python train.py --norm_place="pre" --init_std_down=0.0 --weight_decay=0.1 --batch_tokens=[32768, 65536, 98304]
Each number is 500 + 40 x the weight over its row's rms, rounded and kept within 0 to 999. Layers, rows and columns count from 0. Numbers have three digits each. The size before them is the row's rms in percent of the matrix's.

# down: layer 3 MLP down (transposed), 256x96, rms 0.14, rows 104-149, columns 0-95
# gate: layer 3 MLP gate, 256x96, rms 0.145, rows 105-150, columns 0-95
# up: layer 3 MLP up, 256x96, rms 0.145, rows 105-150, columns 0-95
down104 102:467460464545557542501476487493417503552505515478473496568423442518496526515513506478583496526489458573521514491495486548473504524436469470494564523482506537476534449545425513530484577455575507443507527475492444611483445498533525522504474513536575411505527470472501534509515540579443501496
gate105 095:447412574545499461494454504504480557453536547450517515563481479525519533466502510520448518538560541508560511502543447485481483502554543542489466500484572582509480565506482496525509515396537578488529502503468489509513458399528480546499487477567455458515453508505489483497438553471409465467
up105 099:437500524526468468509499451547525548417479550488518464429510460531544475489489525464478513458535562467438557540520432433531512433527472530495537499500469557491523491459509459512463544487554501551535568513446451487529479513541533566554569510416431471440546507473510474534512433485544434472
down105 100:570526525444498495488518460506491477482480537516518478463472438470459415561497576505535437491534541519474521484482573518531526484531463453496493456531477531488520459451407449545501486488513458560438457467436451518551524541464513473484480539462563468501549539485481509624528598510461489464
gate106 099:426461489522442502542365507509506494473553505507490560521490550483505510532558459486467526553500522534536435522542539428553472483511470514473471466468427497519480554515614482477542494483479525473430504474512458517510533473479528480431479480481518547557542555548539516479547480521504399443
up106 095:505405487473497553584445477521483521551517520573519518452495439488481506535502516456527510484563513492533497450527467502508454431487553449399539433504540497516528583430585593483508464489489489478489467477497607490522485468574499476478499546512509526516492497472455482514523501496457510418
down106 102:542538479561520458487552512536443490515446508536538547583457485526477529386492466522518482526463541471510540466375521528493502507496448494475466484478449489477551516517507505509518477536557524525584490536554542472535505507467485513564501479500502474584525491494538518491587404557561507439
gate107 085:524545467482520463524464555574550481464535475558454473520473440431474505485519483490500480481547562477471539477529491596534507538486547474481493547527509488490582493591521460456548504452505555594417480574451463564533509473482500593486497494492510462494481504434491469487470526471579496522
up107 089:419546446510502499479492513550548569530560542479497463464492497404454504485507540491502547413497473422440479499519520501556500519544519540477527481452508504650564464455473466542535519513516527461503461449490510467562477501536505558518498449496526453503546566444465497537539478476557498502
down107 079:435479496503523520465510427480534462518462514546519503454414475528459475536530532502454504512450479579530454509563511586479446472542534513540484475501475582555448504443437506475498547547421449463516536463539535468532533542546526447498459517471456514442498568505489479504449443562433486548
gate108 095:484565486483512537470451501573462482417484512466462520504461471526446499491560473535554550434432543475532523437475449565461464531565505538539457454467556542506431482545485454490462491491449536519488469487550517521460553451509440487533481480507451575530514562513475503482511600518567493444
up108 089:461613484544453594471502533450501537505519485454479518567459469571501503492451461491500514465455563511535432465477535527467437557514534500490525531597445468536448533556544488463566532519502539471475555535551481537488529472478491508521526522463470506518433571533488530504577461543480468480
down108 092:516508476473538431515530489563485484545543570475456519573448542495499525452553470534450461551449517552483518543471522426523508499497491486546458525440462526492593472434491498525372436490505504595539527490522518471497480509487507481445552535516495486496546448484499450551510538411492542497
gate109 106:438513563500475505550513529522570470501514533445483537536459511502557462447485559489495508495500543514499539369525505566517505461473489528419526533481471532474526551553499516486558529474574496455496521527541510473496562517421452497501522589484470539491506492432586528448529509474465552419
up109 108:492557510480484495468536555483493449497500475502498490542571545522508448498539497535502484497498479490469437559565478404474499517492493473594486463540577522527481505502583492459540498404578485437489513536592481456527468541501504511482578452477555540477530495506546543536400436495505524511
down109 109:576499492533521448517520458505467507494510587592430505486451461449394492437496509565463500482482554540427472544477475481463529476507478495453536519416487499458491516494512496538538533481536462548587514483535502496465492576465494442509539481498424527561505521500435494485564430532482456512
gate110 106:449426468467508535490523505431430445497496469478466484495470444517424527483438465437374450521509492447486504502550555523539503497488507545470524466507510493458606446478521518564442443481543524497492530467432480516480513492543487507553438515521477469530515476521528477495582451411482499468
up110 103:487447442474402460460545480463470543460517434399489514527466496482445499536476501494479478525505526414501455485536454524450524488468541494484477441533542527513525510547484478513484498429475551481414532533493512490412445608541449503482461508471490455546476456503528491423579530484496519511
down110 113:502528546493468576504497524578494512520488533440510415527478558409477541547475558486522477539451545569520480422521467556477540529550511468562530470561544516544517570534470429494494507429507515544522543566464540537492483549487523490478560528434502462509469494490496506460536532537581521463
gate111 098:596453530556479486512476521562475409486554484532410519554547540538488537549523550460470508603511495487447557438595479495472483473546425528498546467476477551507489490500487479505515519439543495494494512434555484444510511508527517470467412493540507518527508478507514479452481467461480521578
up111 096:558448470504486456511600542442505497455528536464498507529476574493460492515468604447509498534517501482460547531572454460522432488562474568522522505477504489472448454518514527523494537421551486510479523412552519468587502549516486467548500457533430509505488489535560452483438503455473467519
down111 104:457476434495481439504592543482534445505581479465542475535506531519559486540527476447487500553493467426468458507526545475550501469466509527488516442554470487581480511466529460508507539531540401496526464519475443476554490542494482516519493439401500487505561512486524444463482560520437534420
gate112 100:476477462516526478524482493601590496482515461440511540527501488486591555416435490513450517511537520485481489537562546473524537508511542584553526451493453479497538500548472485533440560494472504484501460448537445454529485463531470467512489550536506480550444467421510587478580513534485532464
up112 113:498422507522422544554460501422477560439507464476510483483527457490443447456467474473474543564509546463538414506485552393546483510469532555515504500473536547517420562462523511503495521526457559526442491511472508487551504459482510434543494549529486575514502543547489565478528487499465516556
down112 108:499494501468557521500482550549492562477530438478527453465541507445500527488493486508445563540539482506499554529514535460519516552488558511490494428559498576493526449446564471483508487510486524597483438499530493471549485500507472517485502536506539597486440499485526576530635441457468446452
gate113 092:493564441538505542482490507571464532553478472480471482516507523505442466584486431525522517480474493506526436448517550476505589524552537510478521577530454416560501516520461497484484481534502549486583544513491441517464510485450569488519506479523590500494439494479611478469529502425516527540
up113 089:521611502458582446480541547516482523547497519501537484540493521496454392491513551509545509461415565537576476476475473515490563498483487525467460470495463495476497555459488493530432499505520497512487524496495455429500500440483518503496447480493478577504473507531567454535493465357522474485
down113 072:452432520517446488480461508507495495452528561495508589540446459464514520465504560522519414506559516449505482539482447500502440476469488429525432414504514461505453447528546474561481448513528434491487449489545525506525465513560468497477478503497455496445553472486400497525543480562590489469
gate114 101:535501541494468489514531465587469474498552507548442478585450569449493468486534518527465561435585593500454459503572447531502473465482498451451495544475548474565547475484506491505557529519490506439570513467526543570522490497467521542496549524505425527484502430475459504462467546463511487537
up114 099:439445545526432493480514551501430493462563500461498475537466598463522507534497492561518556503580480455543454515523474493442393519425489427494514507532591453510522484536539460500490514537470554501514449491500488520453470462455555518524489510554494469462510455499507448441497519444429490538
down114 105:474452486419495437467490502498466478526516482461553498483497487525458545485547411538498426472477487490540515554452512498531483463555400558468486557522494488499474563447429514489445509491548481525563510472471501547498495497522474438433558511461539433540451571442546517477534455454466526424
gate115 103:542458544489513566413519501456510432551494506497498562494470479465500512479566490497472488536508532449488521480524518539507437572515517454489538504406485455533478413525519492509551428466486526548416461574512525449518466429540512478526519536493474468456545471427532501430436498439436506502
up115 109:491566473511560501476522512566443510460405478520547551509546440482534466455570502483488437544451451442541533511500521477480474481463499510452470540518464465484522466532533533480535468480434491517558482464463436534502490519509516518433461562500543560522545421493486475583607494542445468479
down115 111:488422493475539568482527500602510480458484482489472519475443487534476493462532523456487563467512514462469524530506495546508511528405533466479549530539480489484464476405516444465550524548448577531530457577485502552485466475524535495484526467504515571469444466498526478546476464493408533395
gate116 092:524484450499409478506510513485484495575570475474514440524489525434497496458539460527548505521489552502471502479413506549482539553579543569462538435492497558462489472471561556466449512540503494517509540534596451507505501554427509521535574505505529526448544557525490433481554508506542500555
up116 086:510446522538469481552481508507542560491515533474537491438509464537562497502483466538445485504522470462533564462539465450497455494386466521548529528530392478563496446505516494512464494543585530490498468496461436529484516567461530480571410446493471511477518481424541502519500436485500573525
down116 092:470583457533515499489511499482477478484495464515496532521521597489448509486485500550520445545436503542442488487513530545486504481533538541445516421455509558482543533498431514547503473472477548479495581475537500552484431528556498514512636514501562472528550595533425463506547514508479483462
gate117 088:467588573498543472533483484491436539483500523483505500491486475523512489450526433532501454440501484562488549502421481478508598419481510517521474564479458484527459475482518543424479490470497509509496540492527508487474475535403487552483514367509474526542458565502487391501544498493482503455
up117 095:535476494505490478477578470537459452484451514541515488552534495504523446588502470530521455512535500495459508481422532506495330493433455481548552501421495521490490431506523481506567462517468532580488538432410509490505483484524469468498504542525483485491517516477524525492566476424503489540
down117 091:448452457523482526508483441516499478503587410567448487447518464524513478523533516465509494543549567557492549528475525434481580510493492498505544511542463483509484490517470574455461517491583480477523577487485424464475496511460479580515583512539537489600485503456519444460510517518485488430
gate118 098:475519467554484506490489495524465417462459447530540518465430588461430512491483487457457471470488521506527508524435476517397524491489500441505539456564528500526465505515521491477559523550548424470570483482597496530505536495499520435495509533482482488472555539495568516469467492469575547397
up118 097:513488517435482523520471488485513496478477444591469478497447453476540468475407507509450517491486491498479522532393622489437603520475503471505501504445439478558468519455442535500521490513467500416476497517501511484464497527391518513472489455484434498515526491508527454472454431552505494461
down118 096:448569465473478460505499506470535487433518552503511481451500565506405539551469408484544471459453499565506486459554460502447432484523552554493499532502533511433516469554520441494458533476487510573529470418489535542504556540515480451520474503525543453414471526510443543499540500473461475558
gate119 101:467446481522596504502472526538544511492527489591436487482500467483496526495529487548530527473557585489541557507487484485514507511524520490497377509439522470490491471481529447432514549525505511482425418543527391555502512524498527548491438492568446517544463519525456554504475495486483491421
up119 110:475432521506491497488511480489511499460539422535484539524498518453468489476416574465530563497498571451455529544529510530439493517540455539411471472525601471530485540485525491449450532519491514458510493477509483547487478524543442515530554575561478500446599537483530498491448465569507472421
down119 112:475509493494408450495518524471495490478541489463550511522409582529493539493438596451538467489488538471516492575527489510467519417487441530465489426493470545512594535527461495523407428531474444529485518466482456510490433451501470490487558465525466476506496431536542499518506523461524505557
gate120 118:490510548405497506511528452479547502451442492514454570562467470455491503552481471513497461524492482480426526467515456507523507468443559509509560510471493467503447546467542599547488419521485565447546562474463464539514442530495508463432441577530477444497497480479566544475523451511560518488
up120 105:513487528481460443453524506509487552509543493541490486467516552518565516483519451503428469436498490499488465535551592505504597517549537544538480571522488552520530611508556478459478442571521545586482536481472506485483483552437497478449551469506460555511520445472507432551561515517478483496
down120 105:429487482566555472512533511495536450531481474536536418452505471520522524411475470496462459540460572560509505493495499530488513506462550574515480458453498519532475528562537465532511512452484486585540454551480471474576503529515461554514475440450552392465557554567522522534527465520519528489
gate121 092:448470526509520513486454456453530521485456591484540540489564459519434469512467506386498461498527522429471498443489481535462545432473518483574484467503482398508535484521495532528514466533521506529494475456428482547518499431508478449477414466542451471475487439528584544527518537478452502473
up121 103:549602586437509519542478508501507492489533444464502469492474490519566472545523544579516452508516530449519477535448466527564474576515507525541569455488454548488515447548501458502457418528393464500436503545473447465440416470529456524527508485486514480491463474509496501541462529513506529533
down121 097:509449486482472430463577474548500517447494464532540500480497478476539457510478384505450516601455529470518546487452538511461471511542477448431554529517476468540530527546500524501441472534457455578516520442489492454507468497459440512486494543536493500442465444480496561462526610471511449503
gate122 062:479476512519549537538559568517503532445433535503496445498487460489545509470544587564519521473481511514513471568549485535533471448487461528496542515532476476481527494482514479498581558456464521505512422555469504469535452586499497543514572537471554490459468524438466467568448565580497436452
up122 073:464520447535475523473482572518536462523506424450477485503450580517562469461523553488533522476495450450550522561493478505529525549519574568470591534503526462458592460567450471479520495444530502516496501474480501511478464525493530504611531502486470462596460473480470473495497526478457429529
down122 104:520448529493487487502524480511462555474453588558507530507472449465483536511509549549473414474447555568474445493559536545511469420468476493536470501518530556561435525426508497533548486525455483449502424542539537463547478528491463524440496534485564494422556507486475502559460493564479518456
gate123 092:523499542486533526470577474448525505539481401508539518428556551523468541478519487467483495531478452562474555475491528524475475510567468454472516464447488502493523531481492485479496467476473442487541538499444550446551387519518462419545515590483510462464486458446457536540500435487559489573
up123 096:496569495509504500575528506473445554573482472508478446493428493505519610497539526480539519456446538505531447506491496556512488508580502524525510438508422512542523517525471505411523400514499456528535518458521502536580508506508429582531523516533493578529535538515474491480474485537567526546
down123 087:579492516477461461534487509514514486463473514490465503543549502517504410538503451536522568513512462466477533531501430473495561537517526512502507558571558503481522505582462480533519605455499520447493473548452418517466629491504529480526504406472529498533455534542520546490520548478451478467
gate124 095:517527465454509522501441471507595452446517559425447520543479444500502534510544554496501497447532474454444526473484509521472454540496474462549510438451474550489480474482470509504493391594477517499544544494472489543517496507537545485510465454541505476439615498526501593459462524544482465461
up124 095:499457536553511509506533530425500489545473518447441538512449507572510550503452523493495508504481477477469490380542475505555489529512524492507545430547521475453471546481446548503548499481562533429547514459474456499548503465505532510467480490513537517470485447554555454491451480441564602400
down124 098:448441487522517482541415516507484515444538571463523535476493537516527516546449497538493506470426467537550532430534562471500489408498419494489470523454481465516509529559513436470519530570481474498530504560543490612463525499550516472517534496489488499535468471454475563425538477541414520522
gate125 107:595495533556530505513563541587475443526475476518478499485534556468528503489458549527484546542492459502490500542454515524551494483517511452532453483471513473478449463531553531488501496504543477561481569456420536581507437448446485482536517579462429398515523541494534494516477465492472555426
up125 105:508476578537520514520541456577548487553391560545439501521508523465466519541472505530492487518524490544439482499443539566531556462459488535492475514451489489551496538515604535529509464555501490467507553539530438509511547469442569461477526517516511522488450471459477537479452419439502570487
down125 109:492514484526412514543453494571456491422467412489487548493508483443475491535479505490503479510517513439476439510468553439508463493465490483525562536545444516530526564411496465561459568538542516496426482475485450498490466450487447489482481571489544529504415591534437510534493510478535485539
gate126 099:497479524509503470535434589532528396497491501511495496494545492465519528519524490537522507543504559455517513496429470454529383491524488541508514456442566513485481577507522565572497514484469534512537483522493466566524451504522527561522415501560509547575473507481431515412476554542486464478
up126 095:523536531440530526494451518498456569458433551492452580512489474485510439485461512505470517518587525430517529485554509447469526475460543433483526513588480437502477513485611512440548479584505466486496503533501546439566452495411515499485511502545519426516476473536533502532502489524529501456
down126 089:464454517489460518529458514461494436460585480490523447546487539490545581409523433489524504494486536499552543505461550406568498488475498547454545475517457512462518599533539496521502530456557518518567491577445427512522500511507511498492457467516472555494516468506514559418451545502473542500
gate127 096:529530490476505518454484518540532559467576504513418518468539504473371586535478524523483557439524499500462518500514446586514573471513441519535485515459474474514513447483595533501448487449465496539418520442502463548488518513491564557499472552520498510451518535497499455479498538423533503495
up127 100:383504495481508534477523505513465497573550505530504512526426492479461461502533476459485489456421462549554505453553510513547495563499481508484500493505538486444435479497471585558545490506421498545470445443527514397506523483498561496512534475503469529454442460584523581483450505534492539531
down127 105:554444482480461542424497598463499514492474556507482423468568528490442478461435500473529497526443486543534500454507417472486542479486493561550545459512518514503497496432517485433463496551471375513443460516535465477532556457518514469553518496496473426516528466536528583478513489490510491470
gate128 110:448466557417493481419505528542488446477481501451429445493519495480480505451509459532492495449478476458482470438510513537533474458521509595517415503493436507425456473566496479544523440523479513494587529503465495558535551488512477424534508567481457479521479476442506434501544466416510507479
up128 106:530410505496528489526581506491537497554536489506445500496510447448435468541572459451498577524516500549463486449545471533476497483501520542490535536474553506503573498482448523497554495517477436526452482469484521477498457462505475493482429456628538571496581459487490495459516565502442459446
down128 113:449522558533506465491515499567506532438460453446520463507547502426474462423516493513512567451514520552446510460500488534536568506486550515511439546497485534554512537470508564520531449488470516547540473522458529564534588515562457471436507588474492593566491463479571477465506469507490521493
gate129 097:528418494500484469555507463506462458525481507490460461504512426535477489494533452560479551454483545466571468592546484519495488497514545531537457511450501469503443440495427534444387474461502524462491459473470496567496556462508445550481494505516514485499430446424496462433572442495532522516
up129 097:536461474521453466548537486439404580486493519553497555439539567517504414508547500465548488531522446515516507494502553482511479467489518444575521487498490449468459499443486485458558447543585451473472431493448421467509485568498549498581487558470504525503445477503466524515514538473492525538
down129 095:582584478476537552464514440510519431516521470509508463535389481490518486482513468512479551482542490466532550505487467467497536444570464507514475512510462555462496514511552501598540508428447562547424583507484492467512495412482524501555499470543450492495485515411506481444500519538465486492
gate130 098:554471486463460589538535581460570523510556480463555489499524505560480501497504531508537486464473530532510507542469387503479525482500512546599437546435528550434494499531520502481455503498469458481454487478454498529483551446501507592472466521485510467483398534562501457462500487539512437519
up130 100:438455483488489442532478454505501502518504494462534487510545520556477483538493467530463545596520572560449521445544521492495462539495498487374488544536472484506492459499552515504557459403536490454486477478466531519448480453466458515491501474520518445504457527427557389547478465426483476520
down130 096:524483575504452541562534497562517445535461581599509525473479513513436500492472428513463417562456491462458478530511442521458486449499514512500499486428472465489436465478462398603514434486431513486490468535565524529524471479490492531497484516467442491489476576465514508509507479499511531475
gate131 093:481446528530427526521516512529499499492526485504475460482500399490530475508503523497521479501552429515479430540537541462524470481493554490483561468432527504452437425458485493528476444443486511606518453479437508472594491536572548535533564571482524475510444463526492516543533502541420493529
up131 095:548440516523503485496512546468525435542495450495549442517488449618601516540542529508470498492483424505451478545434571516494535523507496499491528518477521558459506456536520510466481495525533520516463521507405506483501470466507435491607563501494538509544514416528441453490548450467538507468
down131 086:519471520538473542515595553479521486490507539475387502494473524459460571487484483506454505485455582484550494548543492553588542488464498471542469466533460541579505527462499487490503435519439462483584473512568501460527486520512467429459519517479510550574542511557580507495439481503511511462
gate132 103:566468475483490505457526438520483488517491499432478517537506511545563438515514584522490472466524578478476529503426472512509405506487505556508482535543503473425415494478515507488446430603493557583537459466550509545477528535425573563476477515528482508529530537499535511449489546504526509502
up132 100:505455542419494539573493535488501474459469572450496529570440493448461566546484449437508487515544508505476535453509427508495417514458444533513474509457479523562535498502518576551520515507498543545483415454528439500464515428498465528447509480518462496461475524506527511463506575521555587489
down132 111:501437472503457451541448512477522498483496497527540465579434536578461488558443458506496496489539502503521473478485580505480524525488497538456482553519536475512531473460489458486488580373450520511547532535471559514496486504422499484535556484591446483453581499495510491427498523533456480574
gate133 094:514485473489508568461516548472526522521474452460528576528502506461452491469491489465449574514468495500557531494520563505488468446555469472548509559491479436435446492556521442466552476491516515544443499456553558520469501507428501391494579573527510552550475508460527501490444499440422535499
up133 107:493588492492394426452597476486519563532478493513532530522506529458499522489562500582514495469461525520502559502447502440553491489535489561484571469525503472456456468486497488535539543501518424468441535513531569517525481510506485508483561583460488523501447487450520570483562467500504494580
down133 104:480604487490485425490506442534470463580518545480535469475506498458499549510482583534539490509423449477521430519506531498536530504466495548485527529472508475509479480429486503533502507513435476424545493533456435451619542513502541475501496488432473448447480507461444551494530442520500449567
gate134 091:540441482556452489411500519469486541472527514552474499555435501467472549533540495531525445509499470478482523466521513471466556462494496506424490507450435579510508557540458488378549518450559540416562526588538546517477461513504510488463421452501543544498464502496507486456469490517463519509
up134 091:510526492530494435515534539524524485576496521466521456495540551551505539505509557552556531510457512526517456509488494470434470470497469513530496494415508441457549510460526485472533386590563521461506455447543465497492613543459492517481431467472495505542486465476487503517431550464487404510
down134 092:471536505482599522554511452487475537457510422502500511489459486514567490441478482502484512473496508545454449515460544491537456520443605492486462460518589532460440454468480540502567516484448502515526518486531566503476511524588476437420437567494492448508553516549496478538485430473539496469
gate135 097:517525485495528491581546457522408494516501519478457466479480454533535383453509487468499580542493574474454478446508556531433511534572528470499566529570469447430495535523483490493488511439455513494487478504510464446514487581470500554508489467494500607480495473494525497505515492461499422561
up135 085:518432487479486493557488554501584506419532429469497464461519438564531436477487533520467527493555469422506546540461461474386570473456465523466451526568489485522561491509523552470488461502564488483493576433505484493549518529456483517456480508546469483498578452509471470517542525492466485487
down135 082:524526490451522458546513482496456553527438536516583431539555544474434422466520484465525461542478539479448483475450562527522463503562461472495535505511467484484498524500446487508537441405479468494455439537488521419516488574488478556567508490484467573462467460482509511572532563537535472536
gate136 101:504529492472536594484478576516526509502482448493426534480552517583453538484577515526452486505475446543480458506545568499566535492492509509525534561470532502519525481495563499519555460478480545512469541456483528461385449502486544520540435477503518478522539479563505585484555546554493427498
up136 105:478503570477452492465464387577504493489503496408544463481467522549490586483522474573536503486455534467517533474426501560512528492437508514515452582521524561435504490451556512463556526556464497529484517438553462444479531464441493519474497470541527465490490492469491464458565516500481549463
down136 103:468563512494496540513416476510393501517466499478573513480473456456467490530501421522556518491632514477445495462489550478507533603486443541525548538578497522510457493478585526510524485523506524587479494526443502516484489497508549534514512472535551464525496462461494476486576505537462483525
gate137 101:438494562528525427467462428454456423522501509540453473518537545590525546461489540526488515482425543524483543546557460524439500551470586577522488499559482545471465532531514492578514459569490543534506485454519513518456473496515485482550481572508499493526492486530450432482503565497547534477
up137 102:450547465511522470569504499474523464571524470565459462548441507531502511552561506511441495476490481530552483516537450539509424539518548605560485551525491544491555553426483477572519473510477547478536460502475540465498490492512460447441573458476537479467511469462550477454457461476507593493
down137 100:526541516440443565524468537476464529541567526461498449490545508442600481486527480502546542510631525478472482428466604557464511533534463454500458504499456456466483469535520462453497560439518474542495530503464517453530494477485508505482486514493588492526435471494504526532513584528468482495
gate138 102:561449520544524511467452472501423489445484510533424484503436467502505491555545459510478569503524472546500470457479531503461443517531468498476545559560433539444446534473455554426505512516507537558528485467514550514492518444509542536452514530589497600553543440537479488452524494483450536543
up138 101:542503506435449470461546458526488441521521556557515479499514545549525560493473553524586561444482465455474479544462469589479478478516453530446560530509489484499427521445538488510483546537522499484509544460537470464532458467497545562498553495468480403570524516496568544470461439525518497432
down138 105:484449484446449432538551519484521447484526516508537452397560613500491499527472499509477437442476528518509505540530544483479499562535544483557517430477516403524523436498517457478464474479446451445431521492442510504535517549504480487547483488460471459416538540482565500488467533501466467512
gate139 110:484469484533477583485505393482530506487464541431470582571520460537484566493553513467469572487470475506557521480492472556499500439493462500517499549482538519432559461508526482525544439513495502550449550488415499559461569421531506448460485509475493433511483478486505535515561529452521446524
up139 097:514436547477472449502499562491520529496449517474513513461523423516497574509583374504544453469558531563482520524485532534497486476607547471478443511462435556444379474500543505420475507472514468500490482500511435507538494504495507518511523494493474449502561469496458483541514487502453477531
down139 103:498484499474498557473506490462585516497500533436480518588438497538495451463440503534491437397555519470557563447499468464490571459458439564466570504476512520462560534468547475530454526541525504487538463493478526542468493469503481524432491451501530527567507500478433521447498508447477552430
gate140 100:452528479571552528452546552465476447512482509545483497462456493455494502537489479447464487541523476496481485464469436553507469441535536375547491474501465563543526481497431464557488488460558564499521516537533535502429503519530501492478517430534443457480512475496514578562531398512509489568
up140 099:525485522483560524514508498479512463477521504527525592515454500516437487526533492476498505501496480556513441470509613525539434521594422502455547554405484471564495508536513495517571474483526482521478503464528551464553478528566510551499451534530582456531436534562499526513549546439527538485
down140 100:530539473487468587486476485550522544497498464452411494462433507557544568524555453483494501593472448470470525499497498529511481497493547505533512505571473604524507486496477523522434448462533586501529551525468450439482512523525459499529487486394496543440500525547497528578521511439492501487
gate141 091:531461546517481564494520487546566486551481534487549501541529573549450494546543523512414565447506539513513442455431514498578442486486529485539519543507460505487516520513478452457460455478469467478419586509510501559456484471528563527461546533446535460475536461560563523499476561473543484451
up141 082:538467525472453513489541469470492528513508478471492454488448494547469463518483547451523557523565558449530480440509551496499534571498493540402428484519469494442402447514538449492507473479515583513550567453537500489421517445480498476499457549536508522512571465535522581451494546489442466482
down141 093:471421526487524514485458555527477519494423546494504495561450475485519537509478422585490476465467482483476502528441493493545464383480501479501553553510556482544543509494458522551486539477484471407482553531474490514486435448486578488449430523541573455518518497516525488476449568551506522445
gate142 117:549497505479483452409467469551577513451479494570493536396532483562467435521484465491477547490484599475559475481534508531575451491577511508538466498539459422511482508487518535503483537558488500559483508477511500500497563516532521495559486471563462562467496441474544521502561417482479493502
up142 112:495529487488500467505546430489443565484476518553500497494536609494534468498498535533521487595468540477523460482500447489522507489485423536522447493516437516509484571550481468539501467519513484523558559433534526507411537535533564577535579490497545544482524457519550490504479563476437497580
down142 117:550534500563598500501532469479414575516461481518458497558469488487543444474504564511534498507508480482512459529441493489414499481462426501505465490441483488468476478564519493510476484513514535454525451465510492464371510559534440558508595470482473539482458496489500421450530548531490486475
gate143 097:476535503490576538558511463509452518436527494536537534486452471500479480541488377480473477582557511478488555494569492544443465502484492470506539462465509496513406479522471510524577524447520519523437509436524510482505433441461484527455525437477463519555497475515506511519555416455433457464
up143 092:461529488465493505528497458507440537466454498511529563498497524489554497547481477494390526445478458521478497529611498495536477500398452505477543526490473563450546458609532465479461510531455524483504473485455530523468572527508477605494548530474502506526495514441465518501497394472502507541
down143 099:435464498420481554535516478538481500493521506506492441511425549571523512481527526468484415534444461522505555540549546513519531473465518493529494478590471407508497467414466450507471541521496454537540515474538495560536518539479498528567477465534498469472591466515547431492488457447443452530
gate144 094:520503463551567597505510515519485500430425474437493538487512497559512506513494488470484466407475436385572526440539537470511525480470498456477447490442482498491548559493480494486528489516522518528465520555538419464394466458462473528503534468515438464514551472503496505482484519440467508445
up144 104:456504497522551504544493426542527508483486547510564474494562553508552456485475505444477505452485573404560550504470512491461516471561454470535539497444511473474528472470494448539502460464524477487504550483500377567504564550519533525496530525463433514522449445491470451474457576515561554506
down144 106:465523479471471478521498426488546509523524505486507572578503510495558491511409528452576502462461547472437453532512484459522503511452430529463517458424531474496478558497541497534523540538516530467509490501482596556519474514578544557484457448601457559482495506462557452471479463462492553479
gate145 093:499496552547499436523512533555541527484564509540467474538520463452508526524411463454503468513485534468508479520501401508533537490583497575534437473398549540547435462476506467521506477539469540470492505512494536489553496477434506550498512541476534547579467508398496484466525574491470540477
up145 093:474521465525502446467522433390523466506529429514567507506505492434465476533499505482491535423460561422509477552526479524554512459554527453434540493437544509497489524475525453512516500453453527549473505520446529481573457487429550525464533557506547508440544495565523502537500427518451454484
down145 090:517483465389482520544518522499525513521487537505484450527393441529561535495479492483606477515446485583517532520531512499484475527507546496533480505496537520420496549451555507465465530536466488526525476547571454498496515501475467476573478477569499379494522518518485521510461576459561454485
gate146 112:498461493497461579528524569498448467527493556497492520455472475454421526511469391503513500544569513523536539480486443527499464581528546459478575576444519538503479476516536501482468487455525440496491485460548570543507455496510476481508566515491428546523582522474494523395491485539460516499
up146 108:470489474422417493464525524445480522439588482509472477522447528489471448557506412527472554522439413578509462457480499478467463467479504490467508537509537525526478521533440432482489510552539558526530452469516586468548528477554493469487550527516415472552476498484434505508514534509557505477
down146 112:555558507465538457538472516422407474460541471528497465474518555475559534478488419497548560438495511500459525466469482533482452529522508514502493540525571453474448559550475483521562513463424532509557444428547513544460496526500578459446505495533505549439518446454479487456546487469526457497
gate147 109:457526436477489426510457479540507558520567402499488592499491477606459476538513485510477508494485451515463499475516473543582466586486487537436539492505518528482471491538487438516564541479473473509498561522484544435488542545487486553579458441485489573513516510548475551532467525482443488484
up147 101:485464564500512446445491415502526480453435512558492491497550533508473519482567501541526513458509524496467451479539440427486397449528566431537527538516505565512507511474476539491496431481542519570555485559501514451511450529492472495521560524546506468474463407506482614532487500475519499488
down147 105:510455454468504443493549417513437513591521515475501546524489509527511483525517512530466555498562503457556472458501452524502585507449390519475479518521499470478596504493531509518545473483480446491500493529526481508476541533510518459499591440485539489593550537454523414487584529475460526510
gate148 097:607547496549469488517522495492460509529460553481429565486479490523451544488482447473535479518455524498539541465469379506467514492506471514539576497523578476464527425536538457488505551567500459478564500519506533434520526534495467460423537573535534466565545525481515471519494522483434536504
up148 091:523493555510540491530524495430463476534515432435579572522555476441565529510506518563439529506450434536496516575518483472467466537502523502531443545507487487495536526534470550550524494444501500592492498477521549443583530524491543458445439476517571520469488514485525493487468538497446403495
down148 096:473567524502467522527538516495472543541456562474471512505516505527485505506541515476542380565441474457499479463544519506550524556539569483465534470531563521540437399459525510484518563544415475451550516414546473483491508470494417557453476472505469461489495530477546508520485478490485424497
gate149 083:570479491511487447497478494522524450457557532527514442498461473497550534444523526528458487483500551432520547540479458498536511501399488437449462566439504536556523549537513463408528455491437540459487528595399535505496457467486502606478498453469501520512514494493548516467498486462489478532
up149 089:451483468471424488490440555514501475550555506508574525465519440475496532508483487485483521445510575485521479521438591544546498510548478497509539484526548498476485480446484482503486495451584483520482526478561447494607546449501505434541531608580493466510477519520478488512437538453462508433
down149 092:464481443446497498475417477499500502496565457537516448485492487451512520508554497488476536469547514466560609535473528465573501537435466458486551594526506490562521527532474510426499502475544551498531527526528550483514519433443514520502507583550486538530544486493519468427485411490462468568
gate150 108:490421527563478520519451515540504444507450486481552517448535449490520522483521539492486518499477566421463491464468451457566456480600437517483520493466463481460491460531504506481491479527509511448531509534488452570449532439487605547567420533519506525458464493551597443466473522498486474505
up150 105:481432522447448479460456423422575520506458482476502564500524458591460496578540472435535477503440429467459466520578490485475477434486480481458502543449462504510514469487488489443470523474531473480509536424507544479479531521483492520512493457478455431493485506468486518594442431518561503497